Weights of a small GPT-style language model, trained from scratch on English Wikipedia.
Architecture: RMSNorm before each block, learned and rotary positions, no biases in attention or MLP, untied embeddings, normalized queries and keys.
Training: a variant of Adam for these matrices, 720M tokens, 15135 steps.
Each number is 50 + 10 x the weight over the matrix's rms, rounded and kept within 0 to 99. Layers, rows and columns count from 0.

# layer 5 MLP up, 1024x256, rms 0.113, rows 720-756, columns 128-191
57 66 50 30 63 70 50 55 48 63 62 49 53 55 58 32 49 41 59 60 54 31 52 64 48 64 46 37 47 45 45 48 59 57 32 58 45 40 47 38 42 50 36 50 54 40 48 50 38 42 42 65 60 37 49 49 55 60 42 56 41 32 42 44
46 48 71 48 46 42 53 42 57 41 72 56 35 49 52 41 39 60 72 58 53 62 50 36 49 55 32 49 34 59 61 58 39 56 50 58 42 68 53 39 56 53 59 38 64 53 40 42 58 49 65 37 35 44 47 53 62 49 50 40 66 66 41 50
61 59 49 45 42 46 43 48 56 56 42 47 53 57 55 39 40 45 56 43 57 53 59 60 53 50 47 49 45 54 40 45 65 36 42 47 45 44 39 45 55 42 46 49 55 50 47 42 56 46 45 50 58 48 65 49 49 34 49 70 50 55 59 49
47 31 49 42 54 51 29 55 43 46 58 43 43 49 65 61 47 42 58 48 50 38 38 26 64 37 40 38 44 53 41 76 44 45 63 49 60 52 53 60 48 46 50 38 38 54 63 43 48 49 45 42 59 45 44 36 54 51 52 53 41 51 40 30
55 55 54 63 49 76 55 46 40 49 46 54 57 59 61 47 34 54 34 40 57 45 46 58 66 48 52 51 43 24 62 52 35 40 58 67 61 50 47 49 66 58 51 60 39 57 46 41 48 58 43 40 45 64 59 39 44 45 60 47 54 48 45 64
30 52 42 43 40 47 62 49 51 57 46 40 44 64 50 58 51 60 47 35 42 48 40 51 48 52 51 62 57 38 41 36 50 49 53 39 62 52 46 53 56 37 54 71 52 43 32 56 58 64 50 55 33 35 57 43 37 42 45 57 45 36 48 34
52 61 51 36 47 66 51 45 41 55 66 60 46 49 62 52 42 51 46 61 49 31 47 65 38 38 53 54 56 61 72 43 49 49 38 46 39 47 47 53 38 60 38 51 50 60 68 41 50 48 38 44 43 55 50 50 42 66 50 44 50 49 40 44
54 39 45 56 49 37 68 53 56 41 50 43 47 50 53 40 47 44 41 52 48 43 52 43 38 51 50 59 43 44 39 56 47 67 35 53 52 65 38 51 55 39 57 57 43 42 59 70 53 62 62 56 36 45 47 55 47 32 61 48 60 54 37 62
56 59 63 61 51 47 31 53 55 51 61 64 51 48 39 47 49 53 38 38 67 61 55 60 60 51 49 53 58 50 48 39 57 44 46 57 60 51 30 42 53 47 41 46 45 65 53 46 46 47 50 44 56 44 55 48 35 66 35 45 35 37 39 48
54 36 65 58 51 55 41 44 51 67 48 57 67 53 30 66 38 43 51 51 42 65 40 50 57 39 51 48 44 47 43 45 39 38 48 52 27 76 52 50 38 55 58 47 46 49 39 61 54 47 50 61 44 74 45 59 45 33 54 60 39 66 44 80
56 54 53 43 64 45 48 48 65 49 55 57 48 53 30 33 37 36 58 35 44 50 53 44 41 44 60 60 58 48 43 55 32 46 43 44 62 38 54 58 41 54 37 61 55 45 44 63 60 40 47 59 45 69 50 44 55 42 43 45 48 43 45 25
40 53 47 56 58 59 38 53 50 43 48 54 45 48 36 38 52 48 53 58 59 74 43 50 42 28 67 62 39 54 50 56 57 40 37 47 34 33 45 57 39 51 56 52 51 50 59 53 52 37 29 47 51 44 60 68 57 47 54 51 49 50 54 42
43 57 50 45 25 48 42 51 41 52 51 49 65 47 65 63 44 53 43 35 58 40 48 49 52 42 52 48 39 46 35 48 44 42 44 52 44 44 65 51 49 65 54 56 68 50 51 32 50 51 45 54 43 43 51 57 60 47 55 47 43 60 47 47
51 53 47 73 43 31 53 52 49 54 51 55 34 52 67 61 51 45 39 47 43 65 54 59 50 60 58 43 52 51 46 47 53 47 50 39 60 52 63 37 52 52 43 48 44 50 47 33 49 39 53 54 46 48 46 63 34 45 45 43 55 55 43 17
47 49 54 48 49 61 46 43 28 46 73 49 50 45 58 58 52 37 45 49 52 48 55 45 55 35 46 60 42 66 63 62 42 59 41 57 48 47 65 52 44 60 70 57 42 58 70 36 51 69 48 65 40 48 43 41 52 42 70 54 44 55 38 66
46 60 47 36 56 59 42 52 39 35 48 48 48 50 51 55 57 47 60 50 44 39 56 40 37 50 48 47 48 33 63 32 58 38 60 67 48 58 45 67 33 55 39 51 51 48 50 61 36 53 52 60 30 43 49 75 61 45 61 55 44 67 53 44
45 54 46 42 48 44 69 56 47 54 37 61 52 41 28 64 78 41 51 60 42 45 63 70 32 38 48 40 48 46 54 56 55 44 44 52 62 51 34 52 47 47 46 32 47 54 45 38 40 42 58 60 73 42 60 54 53 50 37 48 74 66 58 31
47 61 53 42 57 43 38 44 49 67 57 57 49 38 52 39 53 34 47 47 64 47 47 43 40 52 47 39 46 50 59 58 35 50 35 39 47 48 61 50 33 48 38 61 52 80 42 58 47 55 64 61 37 55 45 66 51 40 52 51 53 47 45 53
62 40 57 42 64 62 63 47 58 56 47 54 44 50 47 47 58 58 46 54 70 47 45 54 52 47 43 39 55 38 42 41 51 59 57 58 49 43 60 56 63 59 52 48 49 40 58 42 43 55 55 51 72 50 63 53 45 62 46 48 63 34 40 57
52 46 71 23 39 49 43 51 51 54 72 63 42 51 69 48 25 67 48 37 52 36 55 56 36 48 53 45 42 49 35 55 64 43 62 59 31 46 47 42 46 40 43 59 44 52 42 51 48 47 33 52 39 68 51 72 42 55 44 52 28 48 49 45
51 49 44 64 50 73 52 51 43 53 45 48 60 56 55 45 51 45 46 61 51 54 48 32 56 65 51 34 49 52 34 65 39 55 38 49 47 57 53 39 40 50 53 32 48 66 35 44 67 63 56 48 54 46 65 52 64 33 51 50 57 52 48 58
54 53 53 51 64 64 60 57 61 53 47 47 51 53 52 54 46 44 31 56 52 78 48 52 51 55 50 33 41 49 59 43 44 33 64 50 44 64 41 60 57 38 37 59 31 50 56 49 50 53 39 19 39 65 44 44 53 46 53 44 37 64 50 48
51 53 65 46 70 48 41 55 34 56 51 59 46 47 53 55 45 50 49 41 65 39 48 73 62 45 58 49 45 38 69 60 68 48 41 50 32 60 55 53 59 42 65 60 63 52 45 49 59 70 65 34 44 60 37 55 69 59 49 57 37 42 41 73
55 38 53 46 51 41 69 48 37 48 45 57 61 44 60 36 43 45 39 61 50 57 27 30 49 40 56 39 44 47 66 27 61 78 58 39 43 59 52 56 36 59 62 56 52 34 62 42 39 41 51 43 29 40 53 39 67 43 52 38 55 41 56 56
44 44 32 53 48 53 48 51 57 38 62 71 46 52 37 47 70 36 49 42 66 49 62 57 46 48 45 47 55 27 59 67 66 59 46 49 69 42 39 55 57 48 35 32 61 26 55 53 74 59 49 65 44 51 32 57 41 44 60 60 51 55 74 58
43 63 48 36 46 52 41 40 42 56 67 46 46 50 56 62 49 61 63 34 37 44 46 41 47 58 48 41 43 39 37 47 58 44 48 61 52 56 61 56 47 67 56 49 57 58 57 47 40 35 41 68 46 35 46 33 47 35 55 73 46 45 39 58
54 44 47 49 52 41 40 53 41 50 46 45 62 62 54 44 44 49 42 33 42 45 40 66 41 40 60 40 65 49 49 50 26 64 47 33 51 47 30 44 31 51 47 32 52 46 53 38 44 38 38 57 53 39 45 70 29 30 56 41 48 51 60 42
47 45 57 79 49 59 45 52 36 42 39 54 55 64 53 49 56 43 57 49 53 45 67 69 47 62 51 56 41 48 50 64 52 56 39 34 49 44 52 64 58 50 59 63 45 39 59 48 45 49 48 44 39 64 69 51 55 64 41 37 59 51 43 48
55 53 51 43 45 51 68 57 37 53 54 48 45 36 63 62 56 85 52 54 69 71 55 50 32 34 51 28 52 59 57 61 41 44 52 58 51 52 57 29 66 59 59 61 42 48 59 41 42 59 58 47 33 54 64 64 50 62 62 54 33 65 46 46
54 54 58 31 72 55 64 52 57 44 58 42 61 51 55 53 53 59 45 53 74 59 32 50 44 49 50 46 59 37 67 73 56 45 54 50 49 35 45 54 44 43 28 32 57 54 73 60 57 63 44 38 41 49 54 62 50 51 53 46 44 43 39 64
51 47 37 38 50 49 52 49 38 48 61 45 61 56 50 43 49 54 35 52 55 63 42 46 40 52 63 53 47 57 50 43 43 54 57 55 35 48 62 42 50 42 52 61 55 46 56 49 63 50 52 48 55 58 62 49 51 41 60 51 67 48 38 51
53 48 45 57 64 31 64 49 39 66 26 59 36 48 37 41 42 49 43 41 54 42 46 50 51 56 41 65 56 58 38 42 67 56 48 47 51 46 54 46 64 62 58 52 39 49 41 62 51 67 53 75 54 48 49 48 34 50 44 64 56 49 53 47
72 47 54 51 56 55 44 47 46 44 55 37 47 53 56 46 37 37 47 54 67 59 40 53 58 47 38 62 54 49 39 64 58 54 52 63 40 47 51 51 52 32 48 47 59 63 61 48 22 37 56 40 63 49 58 64 41 33 38 50 41 54 59 49
53 43 53 53 36 28 50 47 57 50 69 51 50 49 34 52 52 54 50 36 72 56 47 51 32 64 52 64 42 42 54 49 52 59 55 57 38 61 39 49 57 49 63 63 66 43 49 48 38 60 57 58 66 60 35 35 59 51 53 50 45 55 53 58
52 55 37 56 51 46 51 57 45 35 43 38 66 57 51 49 41 45 57 41 61 49 42 66 55 34 53 58 73 48 59 43 57 55 50 45 51 57 57 46 59 56 47 64 36 25 53 51 44 48 35 44 38 51 75 31 40 49 25 67 43 66 62 45
55 58 52 57 53 61 53 54 48 53 52 44 47 51 44 70 42 50 46 53 64 54 37 43 47 62 36 42 63 59 75 54 45 39 47 56 45 53 54 44 57 57 71 44 18 43 46 61 36 49 60 59 41 41 55 41 42 47 58 40 47 69 38 40
51 56 59 53 56 40 63 51 58 69 53 47 54 50 42 51 69 57 42 46 55 50 53 33 43 66 55 60 29 32 42 54 43 61 29 55 49 44 43 62 45 55 54 54 40 72 49 44 39 61 55 61 57 39 54 30 34 57 42 63 51 41 39 46
# layer 5 MLP down (transposed), 1024x256, rms 0.115, rows 720-755, columns 128-191
69 55 50 50 68 50 55 52 47 45 57 35 52 67 42 55 60 54 44 69 48 36 49 45 39 42 53 42 48 32 55 58 50 46 57 45 57 56 48 63 47 42 46 45 45 56 59 72 64 61 44 52 60 58 31 71 47 50 63 39 54 45 62 37
63 47 52 49 45 54 49 45 41 49 52 41 52 41 48 62 35 31 57 44 50 46 56 46 46 50 38 28 33 56 28 58 51 45 46 40 56 57 48 39 52 35 56 40 42 61 55 51 47 39 48 54 61 51 78 37 38 40 32 46 53 42 48 40
40 42 43 51 50 55 47 51 42 49 64 63 69 43 57 62 85 48 55 42 68 63 61 40 39 41 39 46 41 31 40 63 49 62 50 55 32 51 46 65 68 55 51 49 55 39 49 43 36 56 65 57 51 53 50 50 60 55 59 46 44 49 48 52
40 39 56 41 49 41 52 40 46 44 39 42 44 51 44 51 60 47 54 50 47 50 53 55 54 52 55 45 74 42 52 58 54 65 49 58 42 51 65 33 52 26 62 65 40 56 47 47 39 80 64 57 59 47 39 40 46 52 46 54 40 48 51 57
47 54 47 45 51 41 51 59 61 48 62 38 63 48 42 41 60 54 52 48 46 46 59 43 44 47 36 52 46 67 49 28 58 38 59 41 48 56 44 48 46 54 48 60 46 66 60 53 55 52 45 67 46 22 34 40 32 41 68 41 39 54 63 57
41 55 51 72 30 50 45 44 57 46 49 59 42 38 55 36 55 60 46 74 57 42 39 33 44 39 59 50 56 44 38 49 40 55 60 65 39 35 15 45 43 31 48 55 42 44 58 34 37 42 52 48 52 68 40 50 44 56 53 62 49 43 60 58
52 56 39 51 43 48 58 50 38 61 53 38 36 49 66 53 30 57 45 39 45 67 42 50 55 55 64 58 50 55 43 63 48 66 65 33 59 48 52 62 39 43 71 44 59 40 55 46 46 49 71 52 50 65 37 48 64 44 53 61 44 45 55 56
30 46 55 48 47 65 35 52 51 56 32 55 61 61 61 49 60 52 30 57 45 64 53 50 66 51 48 41 60 54 47 58 53 60 52 44 27 50 58 48 62 41 61 46 61 51 44 33 38 49 51 44 42 49 31 41 60 31 40 53 71 38 41 56
55 71 27 39 51 63 52 52 53 42 46 28 52 63 50 25 36 52 56 38 61 41 50 40 52 39 55 51 72 46 49 41 47 41 46 48 56 46 51 60 55 59 41 50 60 62 44 64 56 43 42 43 60 50 36 29 37 43 47 47 55 49 54 42
36 49 37 22 41 55 35 55 52 31 58 55 42 50 53 52 40 70 50 38 74 36 70 58 51 51 38 44 44 39 68 38 50 64 44 26 45 45 28 44 57 39 60 46 46 54 54 28 53 45 48 43 62 56 43 48 42 35 48 41 57 40 54 43
61 22 51 42 68 62 48 36 47 56 52 49 42 39 31 50 68 51 34 52 52 46 37 54 51 42 39 58 59 40 53 49 58 61 51 47 39 48 51 48 44 26 50 39 38 57 62 63 36 49 27 28 46 40 55 49 67 51 54 44 50 45 43 58
59 56 61 64 49 70 51 59 64 70 54 56 59 58 33 46 54 51 44 38 46 43 47 52 41 59 51 65 54 55 51 46 51 66 42 42 52 54 25 55 56 39 46 51 62 66 58 35 58 46 38 52 49 55 54 61 74 49 60 59 51 45 34 35
50 56 55 41 47 31 48 43 58 53 55 60 37 60 61 55 60 27 76 27 57 62 60 47 41 57 47 45 66 28 44 44 54 48 57 50 50 47 53 52 55 55 61 36 51 32 46 52 47 44 52 48 42 49 51 54 41 44 41 67 49 46 76 61
56 46 49 35 45 61 45 40 47 38 55 69 67 55 50 49 51 47 55 57 46 58 55 56 57 47 66 53 52 66 49 55 41 51 48 42 33 52 49 53 54 50 50 64 56 63 40 50 53 40 53 58 57 53 61 55 44 42 52 60 58 42 65 45
49 61 52 32 52 37 61 54 58 51 56 69 42 49 48 43 44 53 36 50 36 63 25 58 49 62 62 48 51 65 65 38 55 24 67 61 45 53 33 47 41 60 45 48 42 49 70 41 43 54 48 48 57 39 56 59 44 52 28 43 46 72 48 51
32 57 44 59 53 36 46 61 59 53 61 54 49 57 51 51 52 35 42 54 52 51 66 45 58 40 31 36 33 51 48 49 31 67 70 61 51 57 69 43 59 54 39 49 44 36 55 48 43 40 57 43 61 49 48 37 51 59 47 63 47 48 43 34
48 47 44 44 41 45 61 36 64 51 54 55 29 55 36 43 42 55 54 23 51 60 31 51 55 46 66 34 62 44 40 62 45 59 46 60 57 60 44 35 51 32 54 55 60 46 58 67 55 58 41 38 43 51 48 37 57 50 56 36 39 51 54 62
57 75 34 55 52 33 45 49 54 62 52 46 51 44 30 58 52 50 24 60 64 53 62 53 30 56 41 40 55 45 60 56 61 47 54 57 51 38 38 51 46 50 35 48 46 36 42 65 46 54 35 55 44 30 57 51 47 73 52 48 51 58 49 38
45 25 55 62 50 48 59 53 51 65 47 62 30 62 48 54 55 43 41 61 50 57 37 49 52 42 43 60 54 41 44 49 64 41 53 52 47 36 55 61 60 37 54 58 53 43 40 57 54 43 38 60 50 43 56 48 65 67 56 50 35 58 67 50
31 57 43 43 64 51 61 54 41 33 49 38 39 45 51 52 61 51 68 66 54 54 49 36 42 50 30 44 48 26 44 45 51 56 63 34 46 58 37 45 41 37 68 44 50 54 44 65 46 46 52 46 65 52 48 48 54 56 44 53 46 45 69 41
44 56 49 36 55 51 42 54 47 58 66 31 61 40 55 55 48 43 65 39 34 58 37 62 53 49 53 61 37 56 49 47 47 59 47 52 62 55 67 68 52 61 53 49 46 56 51 34 44 61 44 52 51 51 57 63 46 76 56 40 47 48 56 54
43 48 64 47 52 61 56 53 62 39 54 33 54 51 35 45 55 58 70 44 61 61 53 39 35 63 58 44 63 36 64 62 62 49 54 40 37 62 46 52 62 60 52 40 46 60 55 60 46 46 43 47 32 64 50 51 51 76 33 48 55 39 56 50
55 70 34 52 57 38 48 47 44 49 64 49 49 42 64 48 55 58 43 61 51 47 49 57 45 46 41 35 62 51 50 65 47 52 48 39 48 77 79 46 44 43 36 40 47 56 44 57 46 54 53 22 45 56 47 67 47 57 67 44 62 40 49 56
50 40 55 49 55 58 49 55 39 64 54 39 51 46 57 46 52 39 50 51 54 63 55 43 45 82 50 30 28 51 52 46 43 49 46 54 51 49 47 42 61 49 56 34 40 62 43 46 58 64 34 46 56 40 31 53 38 68 34 52 49 56 58 53
36 48 34 76 64 42 55 64 52 45 66 69 44 21 59 46 61 52 53 51 52 65 59 49 54 49 61 43 51 46 56 35 67 38 63 49 55 40 55 36 36 54 52 56 52 51 62 65 62 76 61 53 71 41 48 44 58 20 56 39 25 54 34 60
41 51 51 41 38 51 65 52 57 52 31 50 39 48 59 50 56 57 56 45 54 47 45 38 54 46 31 40 48 53 66 51 37 58 66 57 54 50 47 53 49 41 69 57 50 49 48 44 51 44 40 38 62 53 58 53 54 79 31 51 37 48 63 52
41 63 30 46 43 45 48 31 52 53 50 57 52 45 61 62 36 33 47 37 74 46 61 51 44 40 46 63 59 54 58 47 40 44 34 54 49 60 50 52 47 54 62 62 54 55 48 58 43 36 39 48 51 52 58 46 60 52 39 50 48 42 40 45
40 39 59 60 36 40 46 44 46 42 52 57 46 45 56 70 56 38 48 46 42 40 54 44 50 46 52 57 39 31 44 49 46 61 61 46 31 46 56 49 63 38 61 45 49 43 51 31 50 51 54 46 56 50 68 55 57 35 45 47 67 57 69 52
37 52 49 49 45 46 43 56 57 57 40 51 38 43 42 42 61 53 44 58 37 54 51 53 46 54 63 46 44 37 46 50 46 47 74 32 51 61 48 48 57 61 53 57 53 30 48 46 48 43 51 39 32 35 48 41 43 78 54 62 52 56 51 49
61 50 57 37 58 51 45 48 62 51 55 45 64 57 55 57 46 27 61 50 40 40 34 55 60 55 51 31 57 42 64 54 56 54 53 33 41 48 53 62 45 34 31 50 44 54 46 49 46 52 44 43 56 51 47 53 39 65 49 68 51 47 59 52
47 45 40 42 56 34 40 55 64 51 50 57 50 47 48 45 47 62 47 41 59 39 44 55 47 36 43 61 48 52 49 54 40 64 44 36 52 50 51 60 60 26 46 56 49 52 52 70 57 44 44 53 68 41 52 57 58 39 53 57 39 55 51 49
46 60 42 56 38 54 55 57 46 63 62 55 49 46 55 48 64 56 61 57 56 62 46 38 49 52 59 57 58 47 48 43 52 63 49 44 45 44 53 44 36 43 41 48 53 59 59 66 45 68 66 50 51 48 67 43 54 46 59 43 46 47 51 53
49 55 71 42 42 64 60 47 46 40 51 48 59 58 43 65 58 42 73 54 36 50 51 50 48 39 54 58 54 57 55 62 54 47 54 37 31 35 56 50 38 54 43 55 53 48 39 45 45 67 51 50 34 50 67 36 48 41 56 36 48 48 47 55
36 61 40 68 55 38 75 41 65 54 59 44 63 38 75 46 50 53 45 55 56 48 37 37 56 40 43 34 62 62 70 49 56 68 47 55 39 43 43 48 36 61 53 39 59 55 57 24 57 48 36 57 57 39 38 39 38 44 57 47 43 41 49 43
46 56 64 60 47 55 54 34 59 61 53 55 51 49 56 45 47 42 52 44 35 59 65 42 61 33 45 17 59 53 44 66 59 38 34 47 48 57 45 67 54 58 46 41 51 52 46 45 39 30 55 60 47 58 34 46 38 35 53 33 45 54 59 51
65 29 57 59 62 37 64 63 55 48 40 63 43 38 55 69 53 56 38 55 43 45 70 61 51 37 43 34 47 65 44 64 51 58 35 51 55 47 59 28 62 61 55 49 49 60 28 43 52 35 32 49 52 45 67 58 52 66 47 44 45 60 54 55
# layer 5 MLP gate, 1024x256, rms 0.117, rows 721-756, columns 128-191
55 55 49 52 46 60 55 58 40 49 32 73 29 51 56 59 70 43 30 49 51 44 47 49 53 45 52 52 45 42 43 41 54 38 43 54 50 46 66 61 50 46 48 52 65 42 57 61 48 48 60 55 38 59 55 52 49 43 40 28 62 40 54 59
53 51 41 50 31 47 57 57 46 66 37 57 44 41 34 61 47 46 48 50 41 57 62 49 70 59 47 53 47 63 45 77 42 40 39 55 40 52 39 51 54 48 50 40 52 56 39 50 53 41 64 54 64 52 58 51 35 61 58 57 52 57 48 59
44 52 52 48 46 70 37 52 44 34 41 38 67 40 54 53 64 31 60 56 45 53 53 44 39 49 74 46 52 58 51 54 32 28 61 57 40 47 40 45 40 47 52 60 51 59 49 44 34 45 56 53 54 59 45 58 74 51 62 44 49 45 39 44
52 69 33 34 60 50 45 50 54 37 59 51 51 45 35 55 43 41 41 46 57 42 38 39 50 48 47 39 48 61 36 42 45 56 60 55 35 51 58 56 34 39 54 51 76 54 39 52 51 41 50 43 46 42 47 33 57 42 50 51 74 67 53 53
39 38 42 62 60 63 60 45 62 46 43 46 43 54 41 61 47 51 48 56 48 64 48 45 41 64 45 60 67 54 67 39 48 41 56 55 39 62 53 73 59 47 32 57 54 30 60 50 63 44 64 54 57 52 50 44 47 70 50 57 52 47 43 40
60 62 51 42 51 57 32 50 41 58 48 44 47 44 56 42 57 54 57 42 50 38 47 43 59 50 44 45 57 60 62 47 43 37 31 62 43 48 60 46 64 44 40 85 50 40 53 42 59 44 57 30 36 58 45 59 50 52 50 48 70 52 47 58
52 43 60 46 43 63 37 62 58 53 59 49 43 54 30 73 49 43 37 69 44 50 60 45 62 57 46 54 39 54 54 36 49 52 66 44 42 69 52 44 46 54 47 38 54 53 50 56 42 62 47 55 58 55 51 45 49 61 25 51 53 39 57 33
55 74 48 62 59 57 42 72 57 41 47 54 69 48 51 47 63 57 47 47 50 46 57 44 61 55 40 45 57 74 53 53 38 49 42 36 52 56 40 53 45 51 34 36 48 58 37 35 50 50 55 45 45 41 39 39 55 66 39 40 55 57 57 53
49 54 57 36 70 56 50 64 49 49 59 56 44 47 43 51 36 67 51 48 68 65 47 48 53 46 49 52 28 46 59 48 36 37 46 39 42 57 62 43 32 50 62 56 50 48 34 38 47 54 58 60 64 33 46 69 59 47 44 38 43 61 57 53
70 53 62 35 46 53 51 54 60 40 38 50 51 37 45 47 46 58 48 49 53 63 54 39 29 50 67 46 38 61 44 47 49 59 60 48 51 56 25 44 57 47 48 44 47 59 54 30 41 49 50 38 56 42 65 53 65 38 58 37 49 58 71 41
52 54 40 46 37 46 39 59 49 33 54 61 45 35 59 39 42 61 43 31 60 33 56 39 52 40 30 48 52 56 51 42 54 54 80 45 38 30 55 48 47 61 51 37 41 50 56 45 46 42 46 67 49 36 61 37 36 60 45 63 41 53 62 47
43 30 58 41 43 46 37 51 54 53 58 51 57 39 47 40 47 61 55 55 48 60 61 56 48 54 38 45 73 33 53 65 57 74 51 61 59 52 30 47 47 52 55 29 39 46 46 36 47 43 61 56 39 62 42 39 34 34 54 63 42 47 55 67
51 41 40 43 50 67 36 56 50 30 54 52 61 49 47 54 51 48 64 42 49 37 68 33 52 50 59 46 41 57 43 42 39 41 44 53 49 62 40 33 64 54 57 43 49 36 57 49 40 47 68 42 50 37 42 53 41 75 52 61 56 57 48 52
53 61 63 49 48 73 47 53 46 59 58 81 64 52 55 64 52 40 39 45 51 65 42 50 45 55 48 37 26 35 42 60 63 39 33 39 63 42 60 59 54 50 56 64 52 40 35 57 55 30 49 58 47 38 47 41 67 45 43 47 47 52 34 47
41 44 44 49 47 47 61 62 52 58 54 54 62 33 43 56 56 60 35 62 58 33 23 46 47 79 46 38 59 65 42 46 48 64 47 48 48 62 52 59 41 25 42 33 49 72 47 30 57 54 49 27 45 51 53 70 42 60 37 44 54 44 44 45
54 57 65 47 47 41 48 60 44 57 63 52 30 42 45 46 68 64 53 57 47 34 50 41 55 43 41 48 52 61 55 52 65 46 48 54 49 50 41 45 41 43 72 62 46 51 46 59 48 46 63 70 53 35 41 45 49 53 53 58 50 58 41 50
48 39 55 44 45 48 33 51 49 59 47 49 41 58 61 66 50 59 51 37 53 32 54 51 51 45 63 36 43 41 39 44 42 48 63 35 45 43 39 56 49 46 46 58 55 48 55 52 42 43 57 66 58 49 51 36 49 42 55 30 53 38 64 41
56 59 44 52 46 53 38 49 38 54 33 50 71 53 45 64 51 39 31 45 51 38 50 42 55 58 56 39 50 47 57 58 43 44 53 44 36 60 63 46 50 55 53 51 45 57 41 45 52 51 44 61 43 60 58 52 35 51 45 43 53 45 50 54
41 66 38 47 54 61 40 61 42 65 37 47 41 35 53 39 63 38 33 46 70 52 38 46 46 50 41 41 35 49 29 57 53 37 59 55 35 29 66 35 69 48 63 41 43 62 46 61 70 43 62 38 54 51 45 44 42 66 51 41 45 45 54 59
70 52 48 67 49 44 46 68 48 50 40 53 43 36 40 45 52 52 65 50 53 49 62 51 46 61 49 62 46 65 45 63 52 49 50 37 41 49 65 37 70 40 77 37 64 51 33 54 55 46 51 50 56 50 49 49 72 40 35 44 67 52 61 41
65 40 46 39 46 64 47 52 64 47 53 45 53 50 48 59 61 42 36 51 54 40 40 51 61 64 53 46 61 35 46 51 53 35 56 55 57 50 33 54 51 37 58 60 44 57 49 50 53 60 49 38 62 77 57 52 49 46 50 35 42 54 52 54
47 53 64 40 45 71 36 53 34 46 51 44 40 42 69 47 45 47 51 60 45 49 45 56 45 44 60 49 61 61 42 55 57 56 50 44 38 47 54 39 42 45 56 62 61 49 63 42 76 43 58 53 57 62 52 49 62 44 59 49 47 63 56 70
61 42 29 50 50 48 49 54 58 21 59 52 59 46 53 57 42 53 54 45 44 48 51 25 44 75 36 41 52 51 75 45 46 30 48 41 51 52 49 62 40 32 38 73 58 65 35 28 52 52 36 59 73 52 37 46 45 46 59 64 46 54 52 43
62 56 36 47 38 60 63 62 61 67 24 46 41 37 43 52 49 47 43 37 57 37 46 34 52 68 62 48 53 47 50 56 58 48 51 49 43 39 42 36 52 40 55 64 57 39 65 62 71 55 41 44 55 49 49 41 45 54 35 44 73 42 54 49
55 26 40 43 46 37 57 53 38 45 46 49 65 55 55 53 47 50 53 51 45 40 56 46 51 44 52 46 50 39 27 54 62 53 32 56 47 35 37 32 53 38 59 57 20 49 63 43 55 56 45 72 35 64 56 53 39 45 48 41 65 58 56 49
48 58 46 67 49 47 46 63 31 57 31 63 46 39 39 45 53 60 36 55 47 59 63 33 40 66 45 60 50 71 44 55 54 57 60 45 48 48 66 46 53 52 59 56 46 49 66 62 62 47 80 34 33 47 43 54 28 61 68 38 34 57 60 39
52 74 56 61 45 52 48 52 67 56 44 46 38 52 60 58 48 50 41 41 61 52 53 41 40 52 58 44 54 53 53 40 37 41 57 52 42 46 47 46 57 45 68 46 42 43 51 44 43 42 71 53 56 61 39 54 59 54 57 42 45 53 42 32
60 35 44 46 77 48 40 55 66 47 45 50 49 57 68 53 54 52 45 31 52 47 45 38 53 63 54 52 24 43 58 42 49 56 52 50 51 59 49 54 63 43 43 47 39 50 38 51 42 29 47 52 56 39 52 50 52 62 44 52 52 49 51 48
59 45 47 43 55 75 41 66 59 31 61 51 51 43 60 52 63 60 51 42 54 36 32 40 47 45 43 50 63 58 49 50 43 57 63 42 49 31 76 38 58 52 50 45 48 63 51 34 61 36 51 52 61 40 50 49 51 61 28 63 50 48 54 69
66 61 53 43 30 69 35 70 63 31 54 45 58 65 52 47 56 66 51 52 63 60 46 60 43 52 39 49 37 37 79 58 48 58 50 54 42 54 56 39 46 42 51 55 58 44 52 76 49 51 51 46 69 36 59 41 51 48 60 45 54 41 51 32
48 73 63 36 53 46 45 58 48 55 62 56 58 47 57 47 57 62 52 45 49 50 76 59 57 64 52 45 41 49 53 62 55 56 43 42 47 47 34 44 38 51 61 52 57 49 45 55 63 58 60 51 60 45 47 49 61 55 51 51 59 38 48 38
53 55 56 40 51 53 29 55 49 60 44 66 66 47 42 73 57 37 44 48 43 71 44 43 69 44 36 39 66 47 59 56 51 37 72 52 46 41 60 32 56 36 46 49 46 59 36 52 49 37 66 61 46 41 33 48 53 58 49 48 59 43 34 33
49 52 37 45 57 55 71 60 44 44 36 41 54 36 46 33 60 56 35 34 52 68 53 54 46 61 31 33 50 37 36 50 36 57 60 49 52 50 34 65 59 44 51 43 36 61 57 47 45 54 48 50 38 38 31 47 61 52 56 48 53 53 67 48
56 51 38 57 54 32 55 50 54 39 50 49 46 40 51 43 57 42 34 37 54 57 45 54 45 68 43 63 43 73 46 45 53 64 38 35 24 50 51 42 57 57 44 42 58 41 33 41 38 51 61 53 45 40 47 34 49 29 42 64 50 56 54 47
62 56 26 56 59 48 52 46 65 56 28 49 47 59 52 59 52 65 41 53 59 39 48 39 49 38 44 53 56 41 53 43 45 55 61 48 41 53 53 43 46 37 61 42 62 58 42 57 35 52 43 46 67 41 49 43 48 71 57 52 45 49 46 55
47 56 40 54 67 59 54 53 30 48 48 44 55 37 56 59 47 39 45 52 61 32 44 52 38 48 51 46 31 44 60 68 37 60 48 53 40 65 50 55 34 52 53 44 51 39 58 36 45 46 43 39 41 52 25 40 51 61 61 47 59 53 47 43